Part of a small language model's weights: 12 heads of 32 (6 for keys and values), RMSNorm before each block.
Each number is 500 + 40 x the weight over its row's rms, rounded and kept within 0 to 999. Layers, rows and columns count from 0. Numbers have three digits each. The size before them is the row's rms in percent of the matrix's.

# o: layer 12 attention output (transposed), 384x384, rms 0.108, rows 351,382-383, columns 96-191
# v: layer 12 attention value, 192x384, rms 0.0442, rows 191, columns 96-191
# gate: layer 12 MLP gate, 512x384, rms 0.0878, rows 0-44, columns 96-191
# up: layer 12 MLP up, 512x384, rms 0.0965, rows 0-44, columns 96-191
# down: layer 12 MLP down (transposed), 512x384, rms 0.0673, rows 0-43, columns 96-191
o382 076:468538485452597452471465556497499433473550492554505473534489498473479498548502512486597457525531507475545500563426479532509421527509524448529426555528504535469506483496440457463526486529451471493435598546552526540430470483496488518520521541545472556501508488394532414450405515492499490532
v191 079:451515492438449535496438568567527511479506543468515505484500506461512468429408397506497517509418514509543541502426419477585474494551461501461514514491486500504468520498519527514485457542480509451486378523468494495479528516566462518456517495533533461550470494539461578536498534487459489523
o351 092:498493526502510494487491532522528434478474459451446502503515529530501523522482464416522491442506493515519541541460515430537488532521469513533515579464513506505524548398510472484439483530539533505476539475444516543514467457543461582503503482576532500460462470554460423532585507552477496511
o383 083:450529440505472480518529473480486534484516509639491510530494519541499468436574564464486486506607501368466476479533557595525530503439513505525606470577518488450512483583547496489548467489504520497527473502486491471481549494450497424495509564407507440487492489557498480502482449495557567511
gate0 093:474481533528567540551530500513515505523493445483484470501546464472534492484530499446500526477565486478443549507450437451489464447519491500444540447485568448491479488478496494549460487520464593571582464478567546506515482469506517472481497491487511447577452464508474520449528474453544398505
up0 099:498531520475548536469550535444558546507470531543444502476474492502431497533508532527434552500454561516567509471571499488522509438535520542499480470511498525520453541444486502504460521507494549526516537462515478501544541519543423476563517476528523447546512470453475493555524515439513497547
down0 100:571494522502557537454553474499448564501473534562526526563458570554535542472518501502509429538513456478474531493511493447491503543480551477514444468481557439458563465528497465476493465448527492453562498519566545424471490482412504476514542504451570417465548522537493476472487518471491493515
gate1 108:530509437499402516583494525545541525483508482550557562543497520504541503518454576543519477524502483499564463488453459471507466521464487486517458469485480548548571469577605517411498548506464499501477519468491518583446498551508502536482529531506441549565401489508521503540517439495471511500
up1 094:497540519509470587474502561489550464544532529529441466539512525481502525499537455409462513544525507491481443485494546527547500574483506526541495424534469575520521521465579459526564470538459531490555540510576472459531459515536501505484493467577510526551480432485553554490563482517537459459
down1 095:576547543523583492460463543485485453453475541509496432548470495528520465461510538503447460544596450492515549455399535479535466413485473542470525486580492479490464536570518464525548453522438574495502434486511552509494535493453530482538477511502504488494529491497514487497478384493492488504
gate2 096:584486483513491545556465533533501505473533463474460553485525506499419484535586500514507536552529434587492507568482512634550489517450483499477471486480513471517466465542539524506538525523543457523441517461484486504519518463541535439515477498461458475445577513497505467458531498479503456451
up2 096:443541468496482486535504520472533536526470481485551475524435514498577493458474580467439489435519469527511558454504560427513456550450462472531503464473572496503583573439530470537507555477477493517458494547508468488505450491446495532437456477566515474507456577441546499578513468486404496568
down2 094:505511488496549510593558505573539499499502465444518509460508522435579503512486427488496461496462476537486462546469485498525483495523492489531454458454491532532565492456405515533467531521516467503526506499498476521491453521481469517460548496493491464495492422541500447471472416505477450500
gate3 102:498483501499459533441498520493497423506477454488524448445571479497500513514462410451446457474547530543471472493467450510526481567526557424494467493460497554529459464492502479415528442470531523501478508467496501448511529494507470480548484506520507478500499461549538467472488557518551439495
up3 102:477463477477512452492501516503463446527548449527515475481488492471493506530458531513491521384510504495572496516507449467457477569536471514554508541579557487522502536455533508409582522467497553611470434504545444502475543506527529488532503530560466514561535475514529561579552451531518442493
down3 091:507506446452525526456529483477559494463487490446531520517479485420537521460482438523482517553535520543481500487484520560540501529549550478418463465487475466523471507476491500555463470508443485486539514513526556504471500504498472480533474441415494493470505513500515445393467625523651493450
gate4 109:521504465468546490544432479526428558547465472470497469532511529529534418533530507456505539519502470517514457510506476490485494527496519365499475451436517478504434502517497541501518543524542490515440509516473518531533467530481484513480401517436458445491489496479487584494497513535474494520
up4 110:487549502555429465437479476554440507459558454574555443421525468525515433499504477504516438472518507471527564463488491557530570482502444474474517583429461513494536476593563531441474518517467541553476531529448536439499515548495526495479478490543554442521432530434502496561495474480542476421
down4 108:524424436503515563562478485503491484483501532536516431438436538511444548525504525479467500486465477483547533502536540516523531491530513491533457523522490486525493539479496486488487451480557550508504501557490475508545490473473540568383486524477479468521492555486516512509495578496454468530
gate5 106:507492448493524501535481503542521523508475510444476403547504468529506501532518520496444489541458489550484460468467552461517495525472517496606479574545501509523515475442497547506505553517492541494557535422485546499528481582561521501498475461451491483506518459547505528444523557479550452460
up5 102:545485493481448424528514538508491529457446477499504534527525453446525517526498529502505530471540495527493480527475500470498506558465512448505428456457567478497436508548488508512451534526507456472469484484532551465503490490448541479436534552442548535517563480522500473478532488458546493465
down5 103:456526501522451505533563454534514496514483489522555471529480495509499461538512456479521554523425496494525504592502526545499482442500530415490465502567492495469566471455534485500484481457504463490527391550585470513528544470513468561548492488457456484560488508525480532445547479525529562459
gate6 108:507497555473509518457502537518557454464498512544597486476479466463427464520478526475497493508463509454463503527427489533481482544462482509477524496513522512532513503516588546539613448505449610530456518519501491513488562475405498497494509482419497457517543477428589506489477485477471554444
up6 108:545472473403469508511453524456537567512604558540532566432513514468511506539563546507531513457456460472487405486463511559460513527531512465572495519537445545560520451512464469509494446511503580489485472487444457509514491534463509462507474475446552476552483491488524430536491470474509474451
down6 101:550502481476487453476500537545513502494475487458452517500491459517551446567581523509489470530538489481475549499461497551450506461501507452460514553468511534532475510472476553470512458566457589538474467467464496453442447460465466460540492477516522503552525500551502441527487517408480463508
gate7 097:459586515480533444470481548502416539525566491470487547492653529538432497453504496559539510564502580504464548477546561462516486495548522527546556491497522440524488572461469572490447458530510480461465520385490465537574410530527507534513530560481554514433500508465544513489513469543525522490
up7 096:530495492501486557433519543488513468429489572509492561507582505448461518491489498496570469513535528461469591484477535517542456501495449487529483476516498518500445528482452506458449455557564590578549574500469535472481480489487487498541518526430576465457462555434509468434476490499501448505
down7 100:510514598554547478569538500455559507523499467477560455575493525544520487463573478525550480534513500485465502496594555493531579518598509539497518510501445537526558473465459477478493443483468487505455551481480503554566491472500491495525489481437506415475475485513459462542459491477481487462
gate8 106:542506509437485422483537548514463489481472427529533467501520510503539480479449494522483518516509507513516546510539413447472582488445497500540467511445536568513512580490578485484467446506491561516488519567571541521571559481508432562523510495500419509561501503533563514487503470501501528552
up8 114:495527545501499549494424393513454549452454501562446434519490468497458511508505584521562519481475537452499549479482547524490515524568532513469491434451527478488536472560471532554470502454437487573506514507606480442504535517488523476497499514454494472465510441570470493481542534468510578493
down8 107:527477540513477535535481572506541508500554505637485451534508432482460443452519539450538515486500509492547500505478502488471504473518561480627521540471561487523537523569542543475493441461514499501559496441543507498530521509441539448538595386498487487515521513505475524509516501525478504446
gate9 108:398555504533433489526429485496550521469423561449479549514541520496516514546494530582484482542485470536480458518511519429501474491491479474582508450488438480533517482508445504538518464433570536501540464460496447436469467543535485516434505533501544500525446463534544562555475515457498575460
up9 114:528515525461480529431557496580502509565514557513561470437450529494478454494449532508467474532468516411540537451525522455547472553520568504489547488484595449525475513477459513479464619499534426475501485574492489480459487490494518524504499500541463582484468502536502543501496499471567495546
down9 109:558459499489496524493535518578550516496473529474452530580523450443479573469545554457506492464432380506545460473485502476473459487526481492511501533447558544403459503535431496505553548507567504489499476599419477563550472512450591443517493550451553468483536491506616419483520459467501497519
gate10 107:479525481479464471488501464500520553460461512507587544520485560461456521533568541402461545469478466434464500571494484510496535506509535439424457508524445526552517547499527506502473475513453496611509590519497472482601520459496469537443488495382502434499494415437497538597531566578478501509
up10 099:528468472462507511544534559493450471490503484506513566444479523452473529544526435542461520491546514567485538527506443469457541417527485447558492482540477461475533455480479540515505459477465488520450476449502534522579509489533436422542559445436538437485537531512479505494424541490510548521
down10 101:440490498533554529457515470532506399522523522476469439499509509550457518501486452502508474427470509499486490504447495494483456530481407528489481527564509500550463514488465565439520523506465522574493508433545517458569369456522488495527523508567565541420522486425455489493458478469532611557
gate11 102:516497502478477449446477534470459508427488490417521486507482544464518484476526507426610517575556492461449527525498469511471493489525532415520525485551541466498478508558588486469448472508475433577481492544514544518523488542578450471487527491493548496557510498462504438554506498555530491493
up11 103:485440569515505410497535426466498484478493483507467470466574487494443474493523525530500560510437520453529430526510499630507430495446557455462548533470451510430464512526509496561526535466562437441498517541473557472545480540498492508545504532525524573520546411489511505455501497533512458481
down11 101:527534529480457555542526564475535493438501502514519460476440505459543504488505530487556455517562515422487435447495509484529418490461435463498496502566500478512515570493488468528429504366514471481516498535540499544529500565479522439495462481549410581538423564499439480466511514488529500499
gate12 073:537542494493519511496459481493381429482560558460489498471440473471517551531531539510531463529541483527468473523523473494459456465496506482485474484476530514526458497485520495498474491528475492538586577529481533490462492417531559502491550567535516476427540521475468548543484530532474479497
up12 074:468507590510528569446477578561541504483525471515503519500522557484492500543525439501484488512529511528545516537505416501528556516503468450468542466545507525487447476465557494516498475503526503482501427460479487451539468542486466510502530560486546499471457482522511527504499504582583494464
down12 093:555513472469440462508541491466504553453473467500489454556464498514430460392457520457498593474413539467520481462458526487493501503527473496541494503513439487499563589529415491453507468483503503489467534492464457548560574524479457575477428441497392514551508483491528456499468490414477516481
gate13 103:517534464501468559511507545555523517500479508478511497484593538449559474425416454482477492525473498555588499466485428464445512481519462487575449447523483462470424533512517565503534516501492526549500475499509481469508496505476503524457468456500523520510575510560526490473468476467447486460
up13 099:495454482536430475457493479523513498510528487454475462482527489560497505485443470533517415534521436510533489516515510449442431485583554463466460474473503497456463480456518456527561532430474572479425450515483523487531482521501514589492478606507462558575490543497419470504496489493492508448
down13 099:514498580527510463488541501494555465482503460520479482504523465556513496536553413496519435497543449539461499439558573590475528463582581467534500476598445542522459461495492502509473544506514475530438560523536509512464465516569470502610485467526527498549544455575437492480543513531533448536
gate14 106:495476587470514504478496532523482465487501501524476537467486551512472488514531587485544484473530551532533537509472452510541536545526520475441442556442484510472520562428495487448486506511418540469522457478484487472492587488469528540518487498497443565488470518474489453524521502481450513405
up14 103:485496489429507501475504508461461472438478470427478526482476516558524546487525476435568476441465488531461565524463513525444520464552515555496493545450460444586577534478577476525489557469484506495522465505447510502479538505529500483505528527520467556562418507487462475529574520464495456474
down14 099:488518530515500432474518475606556453489583453550449516444525507472462500483525491454485468483514481486549503536455605579529509502522522472568513529478464511507522472551476528417445466496511503566542480511478548483508479487493533487492502510577481462520515520473446458530522517412442524493
gate15 100:493473519545480480483538462471495482527524539516494546548538486525493548602479527499543510551454541508494556513450456537485490455493443512505485491473516623503498526440418446505478514446476480467489507450566529495499501492439537492512458513496511491540550511546543479466604474501477408456
up15 107:531516514499519494449466526560537478463480443560479515467442571551516491525420532537492487534598488443502481539489429475557469510510450480515563543466512430498489475520476565599436489512469474491479543516497507501509453420502564516466511463499504477462514550501496501484503505483503506549
down15 103:525578494468527469472511453467536525419521458479456575515583544503508549568506439517472479460560487455570511494496503522471526578527514547478510575529516521472477482526519538443504472451572450512533466456462468521523482455532467565532489523559546537512456452521558455523494457546423492502
gate16 095:468488526506591468482501570516554468548534505515568559469564471514469551501459458485538440511404502518444631522502508531504546488537510506537502489562479485579464548466475505424510453505521465517519502441522474554545487518564470555518534529503555472508442547489487395537559550457482537546
up16 091:420585451514520490442462439436477495494524536540485471576471446460518482546420464512501498445483491515525552544561504522509493561495508498508496429510467467530455435474525474551486455523481483455442497461529509489528523516493516546489520487437466510485543545417540425443526509458494547511
down16 092:476495564503537460548505495566495491529536492510534510491459525497475469538541538477474528436501465507457533496447544480525489479499511560486471517516511465524553585561523545484479479520533475534486441523472432533510562550539515549501479491569471581597390420521543524564444488523483499425
gate17 096:493495560477487508501622487538568427509492506462485492517521556466528469440509487541532506500432522475441487522551491498605525546474457537487457513488520507477514507493408470449487459489609507529454499439456512501526527479493460465505451484585498512544562503477543502549492521516499447530
up17 098:497451521544473596600517411427515527470457449524513490457517466500541504525505466493544530518503499459432550529553504505526533560520538480440487477463450479478484472557529486490527531519527469451539493482481494496477415552491535564489492517543508534489423451539526512455556472521538463440
down17 102:562473501485521438520490480451523478514432541468424525506496514495473515504537455408473449600553476447459488546430488476450525477554483514501499488531482528502456505450502473522487558433494520522416436537497449506524475524562533549501546518463466487488490531491518534506529522476575481526
gate18 102:441524493486485448426457531443572541473478522491505585475462530515489519530493496506494499502524510550448471547500464492537514480487459510508474495526509546554503506439429573538572518547510518527521485420490480491488487485435473502554475491437519453451468480485566456560548529454461505498
up18 102:538470515490526452537575439488501499428473490504515465532503473556484483535501535520595476520493539478526523501448537483543498458537516538549508473449554541582438522499470437486430561450479391449473522449501506565551478453487426479486472520531481598490462549500439521453471513502487460464
down18 097:438580450548471464496510472465539478570548485492514471472469518474502567485533480521522478429516482508511477538472530448425547540464486500593479442440519493490619536524443524500491554462497512532505556518483491436472492517519525524497516573484551493450431557526410583492551574506522524517
gate19 112:464545566509500566505476477536466491475482482536522465462489427458543492413433542490470508526496488481525560452506479505552494482541505565484522486478459510515573420533551507508500399507520565542513514550477530553490557493480490521515555486462440548524427461496468561477462470452415554517
up19 102:487524504517508476439467467482500484488529453435522466513538380524524561526450405480502421557522441470493522486512524486506468552490481544550536527441414487557597460512532460470510474504505577500542473509487534511532507594589479440469560560514474497536488474477452572459490532529580519532
down19 102:513492550515493552469503487418503452550520480442478422500448506481516498481476440505524519514447521494508569512511540547539551445527525467468474461509473507436552494474515473572457468585450565500537480577469485502480551530538467535592447586498508472446450497563481517472455414471474570550
gate20 102:519575396485491440522510518586531471449476514500546497497473515497461494559435534544450522441465572380525456433486502462470572501536481504534503504477481494516547552508551462504454548541529548500453496470456484561495512507482489432520477518537492458512545481470514548522522519468441441484
up20 098:584481505486463523447496418484571518410396468500544477528557475499511496424513444462503483554497477545481450540564491582450506505497554457536521554462483477558484484542458409514538443474518474560477510493541574512522502439553531443508454481461473498575456527555490504511482503482490508468
down20 098:484508492566470553565506519534532493527530548467556541531519480511508464538543539455490490458505545446510419500464556514492565404479560473510553478478470531478477614535508480512453528501524462468527533601529483502536533458538518494462576558481496515477501492454549564507524474490503600498
gate21 099:562460524554532508519448421443467549471478518509534513516531495488462438543530484535462518513452503570547499505469482504532462498497552444494540497499509486529495482526475527451513427496439504505416553519513514510497520529511503481518471507490481444542513446507467469456473515449542499433
up21 097:535486441495562400520439526409465559503483532430497446444538497525415523533473482470486437555492504529533497538524473489525489492503520495511527534497548512518529523461477520450536465538478552543428554455423562539492460532539486543484478540578455501535490514546510426486458519490557545533
down21 101:465533525532466486480495551463534555508454438493493486467599515531523560553461399485424456450445469491531566461561505480570455549527502513482481507532537459486514542515444475550525532409479500520482543492491542531524538512454505503495451473539505447455478465500486472552457550442571483475
gate22 101:556515528495480521517524495558451567495444551562438537422541496482561476517489452450510503505486527561494451487538518441549450473546503471425421435537428493518510461426516479592553505467515510468441465509502468489554552487500485442513441509440551525473437554437491536462593540494481415525
up22 095:473493473454407505455497529527544488395566375458495535467557493495506448592563516578450498435583517462569490433449507536481494440443504516500582397478437496479499513454556524410488467529476541522488536460497546528565574504503558528531496436504497463520472481466473487492453445533483467544
down22 094:537471481526502539488527509510507480411396427506476520419498524517474449473512484452667459502501514480441439525498499449459470579555537383529573455497496513482492481522506566513449528504494480491502547436534411531539504448511429469532523477506509505478460507486472518517417492558467529484
gate23 103:481512472537421488524494456534568559537501468529581528559553443430601528496489525440482502480529508540487424485494511513513471607482439458539517525478535362513511493545561468493562498545511497499489556478486503537519515548532516572515525486490551493519452567516439526527467518438530487491
up23 100:531510452474389518559494413555546494493502449497494415522496473545508481489509488529478516474498501517537541534494497605562510524480442448533502533499546473418513532493543531520457439481532460486488511496502495531468566515539459511554465564550512533505461527537512565535499491452500399496
down23 102:579517582588480480503450492526492504518486437529458478489500526481502601570453451476537570494501474545555500459508473500473490487505474468480501488521448496461508500469494490453437464490516503471553547503512523498590526502460512536513590574482591546449559529515444498485417445487511535434
gate24 106:538462516467520464528476560531508563390529554502506491471463468476466489472564632512471530490502493449544600433521465524469510520445503561554516506509517534544445503520508511434455522411486505541514508377523493496521523542469483470486400500444487465485506580547546487527497489484549465556
up24 111:525496542498488501471490507522525531419541483499488488580422474526508524488484443523502500567473541489581506519463495526496509555501473471467548486410529565493523537486496520441475542541460435592438431499555521563494495521530460524441483527479537535442527568475493440448464539557500442517
down24 105:455435527466545590479510500532455500470489442495491466562526533525526464511477510550562576532521513441534502506472494509439540442482508522466446524473470523528465512536435471466497499510444590533465424491431548528629468515480519526495544421512556491501559509500512456460427589550521509525
gate25 096:516524539509520556398511508463461493538416460447500518447473523457493501420438449489545432479508540512483484460467473549519455498469522498537494568446473467457586398528541450511475521515500442441529486508475481583479607503527465567536505535428482524515557485474565449459530495397456505459
up25 096:461557580553432476478494453533484464480535505471502518447540485507541491430476494525507494464530491560487499537439534507452501500503519565509484524591528452480482513466514558446438511471453508514519472493487511543482517452500484468513522504517550572558475519490511544485562572568497507476
down25 096:503483454472516480510419516506467479482516490521484444481539518550435503461392484458536486424463488483509503507488515498514520487503460521447487532469464498497547422511477503507529491549465581478445476442535444558485454441493447576516454501449489391445566537452499535520490476487533489534
gate26 100:500455440522481522511520468463467482532506486509524557562436489512460533569513430471499568497436478470563441496591565571451540531459469533503531482479509525532524536541484480457508501479478500479481534491533520591477500594503555560526520546510475574556440514465502491453579533488474423530
up26 103:505531513526599567467572532489488500493492409523455494488575513546397483520494482485506490521584487566475481513463572441468500491493477508482490499558491476485598456454480557544472533470448507491533549505582520524524436538428502528462451513508507478555455517534480553480428538504511522493
down26 099:527491505522548539454498523506481479482490518461542492499526517492443469576456498494479501518539522461520525568587500499540491493426459498575429496483480527512501580538504453510498489515531485436516485551500467509562446586524512548509474526501461501488570566512477496488533514508416465486
gate27 102:540549502463534494489538438524507392474521544457465487498523410502474515505500499523507525524435489494472564414426491508482476468544431519492498489471491536470477493508489465480489536376514518481511538509499486592465520527518506508470475538542544544464465492464487454499524489524468497469
up27 112:515538538480515562466451511506519481444537491406437419501547492504538485468481481480558515470574424456515503495532436513492499521480508482476588431577486501464518572437522510544450564504460561504486535559550509476538455437481524490528430486510538541489497427424435455516484449520573502482
down27 107:472585494540501539477486481597477538486550482434522532397487517564458504592498552450526502480513475479409499492486531507527462540503505504471491443457467486521510516531488489500459475488544533629450500474490490482488461470502501485504489599493459499485507489490456465510545536538522445523
gate28 097:522465468521546515519497445509460520459525513478522516483427521501555480484519572531464460470531464461537520479535556533498568537501426480503453530460397506566513528535540500497468470511436496520374427478493544466474465487442523479476421511501494485529513530432566525561437392549489534481
up28 095:529471465488543556524514506536453575470447516495553506455481506531464394398545480543480431543485502541449473542563576516533559456549419497491558535439476518477527476509480472573500531567505478466478522505535489508525452416437506485489474471541461525534520542468540555461461458455454563501
down28 097:502511464531422468487550501479527420437476490524528531482490541505478551464533428437441509431484468496501486492497489540474550482447522451491550535539460428473448502520492488455502498543535452439503509505529482496491522537449492501453469449533548475472500448535489520497526576533574482509
gate29 098:518497552444515503500484511474489552471415549538451531518477506448574515521499478476467500466463466506508458491527514540456531467495609502528514493531515532431460440489502483479526477504550493524525563494520486445511528515576473495509503460485424558508507516524525428458499496443503511480
up29 097:493479487554515503544495516516450496497553509507510530476569470454552449427569503501476535563592528533528434442505464469555477531503433496503469568488541521539445511499495538459468445516562417512531467513500447512520472485539486522496483409506517534466499525516519504538503512477483476509
down29 098:468465396511466496599487522425465515431530461499449539535584471533530521447509558476536487446498522522483525439457463482513523540394550473553491521550559499443537586476549473529478468473511485559524538501554517501500466510533502462483504533580548496451505545455514449557491538532484485447
gate30 107:480455505527503538559582516502423542442501513435503475450450432448512538517543535443429494526534437556467502466496465584532435505577417524451498474494463504557469541490528484507488553483559475472556470459472512492524475560511518556496490529474450511451513532531532449512468550523528474512
up30 106:449450501472510512478572514496512447431509549463490503490544465470496503549540455555535514478527516567441565456515487556522512465546544494561466486524489524412491468511536455500494519467527543554461441493495478468510447539543494454460440395512476570509464527491481473556499497517425523470
down30 102:539447500490436544512470462519503496470452484497558551405498461545601482523518487529490431492513507517498473560516474494475513512503468439458504472470537467492526539464514432461548558625461530448512481486542479512551532562497542514516588499483471549499523525554469574484509543577487502568
gate31 095:524511508429499486464460457462514489508503516499485526533569491477524535534530548499511522501556535477522485510453491504481497498481422586555424438547415504523543519524477432513534524492546476461474458450515507489520517436502470475462519481471497419504523553453541563467563479532506474549
up31 096:458530521474531501509506516550506454431470515547549479414523585490536505538446551454533494467590507455489502464433460501504551455506446463523358472514483534489536465493583476620553526474484490425500453481489469503523492500472523542445450520500487538601562515509512512505466537502518428485
down31 100:457525509584467487494534485523492566550480477432540577496495498500486535555569552490519554445484544595470505520433478393481573536481503485490484455525513576448494481444468494493491546438534489457464513566524567548511476526436452441473548537406433470509529505549490533520542517478507432523
gate32 101:568453495505528491565462534472459448487490499463483538500517489483503473518474496378513539481522450446497473508483470512502490574478422510450496530475466458461517505566553498453461486552494498498539432544434473514533525461494510525497487487507467557533502452556524483476474523546465446505
up32 099:577453510543523539611533535491529530488480557505470532483522534456569469464419495491509463496501493550476469513497557557580508450443433494471459481495461444510498562447436445562472510443540531479474535444520411444493507498445485411518420498493518511505506541518459459521547492453601510386
down32 097:562465438540576528459519487442539498472460479495573450535421497501551519517448410463456546436554528500496513539615504443561443469493482545449413491472515466422519492518516453440570515482482502489506510516519481403449460539512540546421485496508446453584474517572529372509448480488552497499
gate33 108:495460522498457502486473469575477470537469612515454616509445447474446432527504518443532524389491525493479533436488553477559492572523554496497521525535483514465491532501500539542528527500480461428546518464481527482534512590506482531514506450447566470457485498521520504529544480555472464450
up33 102:526457500415470583565445500483470487509540577453503457529477556476444527493530487492459499503506416413493489538461474527447528549472435515594488435475524467545464529624549546535502473553465551526532423425491481504524559532461521488522529482472492460473566514540490552439455480495561491525
down33 103:481528488462547517455617508511469601498516479514570516487536490523515467500490432476478466454541452449496488472517433531481442525462502531404436498528472449514450510510511558459461510493498458626409521535559426432548518440461518455522530413572448487495478441495575442461460512485441435461
gate34 093:575479537413496464544470440522526465466477519512507463402424409548527618460474577439503563557520479475520556499510508498477462488508492456512527529380446503587539462541588560500487500425489510528510472496545477565539430505446477501498536552556483489496497451526501514468524520503529548505
up34 099:504514455495493543526491454556451512473453485512523467514474482490527525438522495473513614470456480514510545439527547475452499423513455466492448534453398521534433523464531518481488451510414566543457471483582467543532512434527494484545563427497448537550470416513491560522440523545475509448
down34 101:552507561466488507497488418440477447529504488535474375486533496480556519530500439476442467483491519496525557523474535506436521505502493546566545436530478499521494442455574491513501507431480477519503483450508433512548431543535479447438474512518528402535494532482431557501496510541454579498
gate35 105:504508491346531517492503445487567493483579487508525496522451519507482506422493509517529517497484459571482439515487449604512410426524466439515533506407537512560539484506587484532525497485495545560532439503513439568553549519456558506450465502462493483544473494524513431442499528512509483494
up35 111:561511474552511508510493522505472493439485483506452444490521544540471511458492555454475508504538545465500489479548559489429544502484536508490520504536520446506550471534441483532479498461500474476497590528460509379483431537495516469503476513423527452508494545473472490486497547522530497542
down35 106:525472563542508587448430449552463531463518518483478447483543470530449495357495543474478530531561515522572524473460463571460468494473483501500508481511435518522447522485444458435456489515524471501424479473469464416539424549460521511495490434473428495473526496516527467500423516497484538586
gate36 089:518373509527508487487499534477468512442443570495488523486481443466502457488491481450515503554487498526428464481516540480460500488514525519495469553509457456549496511508458583434507497446540469485515520476440476521483484559457495462572489456456410490500453404531552503483505523538480508549
up36 084:488508456499471526486515548533551481487557493496508436484524482545501532513495489450484451455438522468452490455518557488512444557435480514448462569466456487491522539491514411412488430433461461415456509463512533501511512489502425523542482526480481476438509442524474451513492462457522462468
down36 093:472485479553494475515424490521458516529476494539451497491570480441480383530524484443558514550469477541510395531497571523555512499511517493552490493525518512532536450501499555479481481446518520489454465477490497458506503501541473493483542472551438531559464437424506493540560532517580485545
gate37 104:549536489471549458459522516501545488497424452538494587462485481487568515529520502464488472478516498530461530468535472435475603469534498468595571482447489558571466529552527510453420398510462509525533455462533587471454532406545481463473481525512537457500492507517509438488450492502616541524
up37 098:461494525567537508398488453507506532550420527520549412455508570491474472479532519416558444523467543430451468522491524532506513552421538497561542504524533477613421528566512488490503528526521490449501547429486440522536496460468529534524456494514492486497536494515538518499505546460477498513
down37 101:518502441578442486553485527521502513565447515563538440497483523496550436482519495489463498480474502439469511512528526547508456445454501500497512486487564495545481460445507550445527444590555474524504507501445463512492520481512446512507503469457546512523567536487481469359511533526462544489
gate38 099:511477446562459502492556502451461461479489490401507566491446504539517440456538508430495524439546525544543476531525516485469584504492497466512535498485530489511528511555471556511428456475473488475458494484529510504534527569567517456496529455519512445524491493578544496436472496556502432457
up38 102:457444517442506462461511485476540515462509486551518520476513546487447468549547483475473480397555540478522470494502571341435547453512520487522374619492458481534501562491508551514537465557495516481485480515554503521509485460493487529518502549489519484538462508514535555513534588500498518579
down38 102:503542485496438534466494458617431442524509535538482513503463443472474543509484462481483501404455512466461543491488492506482548402543415540395489493531441495433527463467489522556509506477513517548531526539487468455469521442467525498533495498469607526497540500505520542508528498535449479491
gate39 095:488563463430382491444503504573524510423483485512498520422457487516527549459475514498425479468568499507439372541531569504461526484507531510453559513473488458491490479496508560421508467516472512476563529573549534458551437580535557493478491510514502490487470470524453469410524483588516535449
up39 107:508402476400476481488396555486546454529503449485488457509464512487566481558514490482528563451532466537499451534499588466503525505483474483512470502491603602453467527516498493502553547528431498527542445506570502525508521539541425457477474519525469485500434525547477470548511511485397464412
down39 103:526511506492564424512544548482458522465467438472505502516501473454438542513533516535467550460525495551519575499511535494529492499504500508497532535551559435456501525565497469518484527459551534492623460554558534456471514507473546462518514566469522474530539445485505481516462504492494440438
gate40 108:539489480521458536433477535567515534499523484527477499534540506455528470513472429445489558490604501541518419493563504550483507480473509494449485473469444474509518473517511407465482567490503510430408506499528488523452572537471487556446501465430511549531421541451532482480546475493541506427
up40 107:470515496464459504555520460421496572437473489582486535539512463506514493500492455473475401491485533508487519557540515479493451558516444529494523452507461508511494475440515548457557502579412503501519525486456574541554602475446501464474464443486517521570512493376443565546456504536491514504
down40 106:500437468445443510511514508473582475463510454585592449421515482423557503497470505497464510593531440488553512450492557486408512544437477469537512449456524501471520434493527588544590515458563532521455507445491491464519544474532535512487498489471497480555533521523528499505527561472601455480
gate41 100:440508483483535549539537548521522466504593473461524536484536564478460466456516404511433507463511496590461448584511551500464572481464508487526554490526520489517526509486464484488449455487533547516486452576556433565511549480543522501506576461534524550551526436489498547517478453457448505460
up41 097:495453429510474577451471440484448487470497492520436428482502479509508521501484435472494517424494529529494491461548463436496481532538518506542539407472512464478462565512537572467500428529484485555466473579562551472541475436427503481434516479450476521609521446524428469516498547495475519532
down41 096:564538521421524504438458523444476470512412560521500447487479442512442496551562493512578493482538528453444538386431493522479361465437545629502498497542499544464475570500500538564497559438491480561507516454450504544498485431502487493461573538533573546409528483554469474509500555492532512433
gate42 102:538482526466479525459488478500469430475565467497584493470459538556472542501496488566454532466556483494549475508482462566518433515495538458447524483474500491525536457516547510488442485536519450499469530562466487508468449454459557469566509435515563474564455494480518506451474573494471509516
up42 109:500472467473482496543499603578489463489546516503512475501481608468490484396469532518514496526493565499479473529468538490476557533563452507551452493455468507518459462458499537541518540460476549509522423472496501536473438487453548533488504489453464502546591421507540572493387516579433525470
down42 105:517478506439468539510494508554421479405380535547481481511508505468458512462444476490448469508518567542496517558489536512514445516534450481534515585465484506553498529518473442586500550531482496602495514463406535551569499534525429545490558443408522565471529432572522437486447493503516486536
gate43 104:468498454538477495549506548370430554530464548514502479426526413537562512462593471544402563455489431482475492443473484481529444499523500467494465457494514513502537508448456558467441500499460492421505469529428523587484550482470474502495460463463570519493525603563429559482570523502496474504
up43 102:439503503484497498509482487395463579504448462506474524501523482516438483564491544492572526460422479465492560503492540509555489489465519466513478547542467552495463527503412592501475479497470451475446446513474498553495482494486528519465525514513514516386534489504496595535459472569504489452
down43 102:460487498546484516476492476406566538404511584367500495495468545525541538551537530464527504478440505516485499535577482565543525480533520491497477495539454482531586538590484558490439479535444542488496568398582469542472488482505524532420517563442499415497470593514536568463503421495592478524
gate44 105:424510462492525475511538546473589474550498482586469523573429491602482531496567480487519504468537446538448510420523528455462498509454497452496578461526460569504454525498520526440441530462548516592477518519510555508491524522536502541510475533518506549585546493465476502525504498534462586452
up44 100:497551549449464553576396443518445509483487501482456528450416512538473498555535531485483496522505543460539462515495530575530563505488521432514492504426565473471559485534516437529524504649509550535524495454526518524499450495434505502470524508486431421439547464543482463518488485487528455553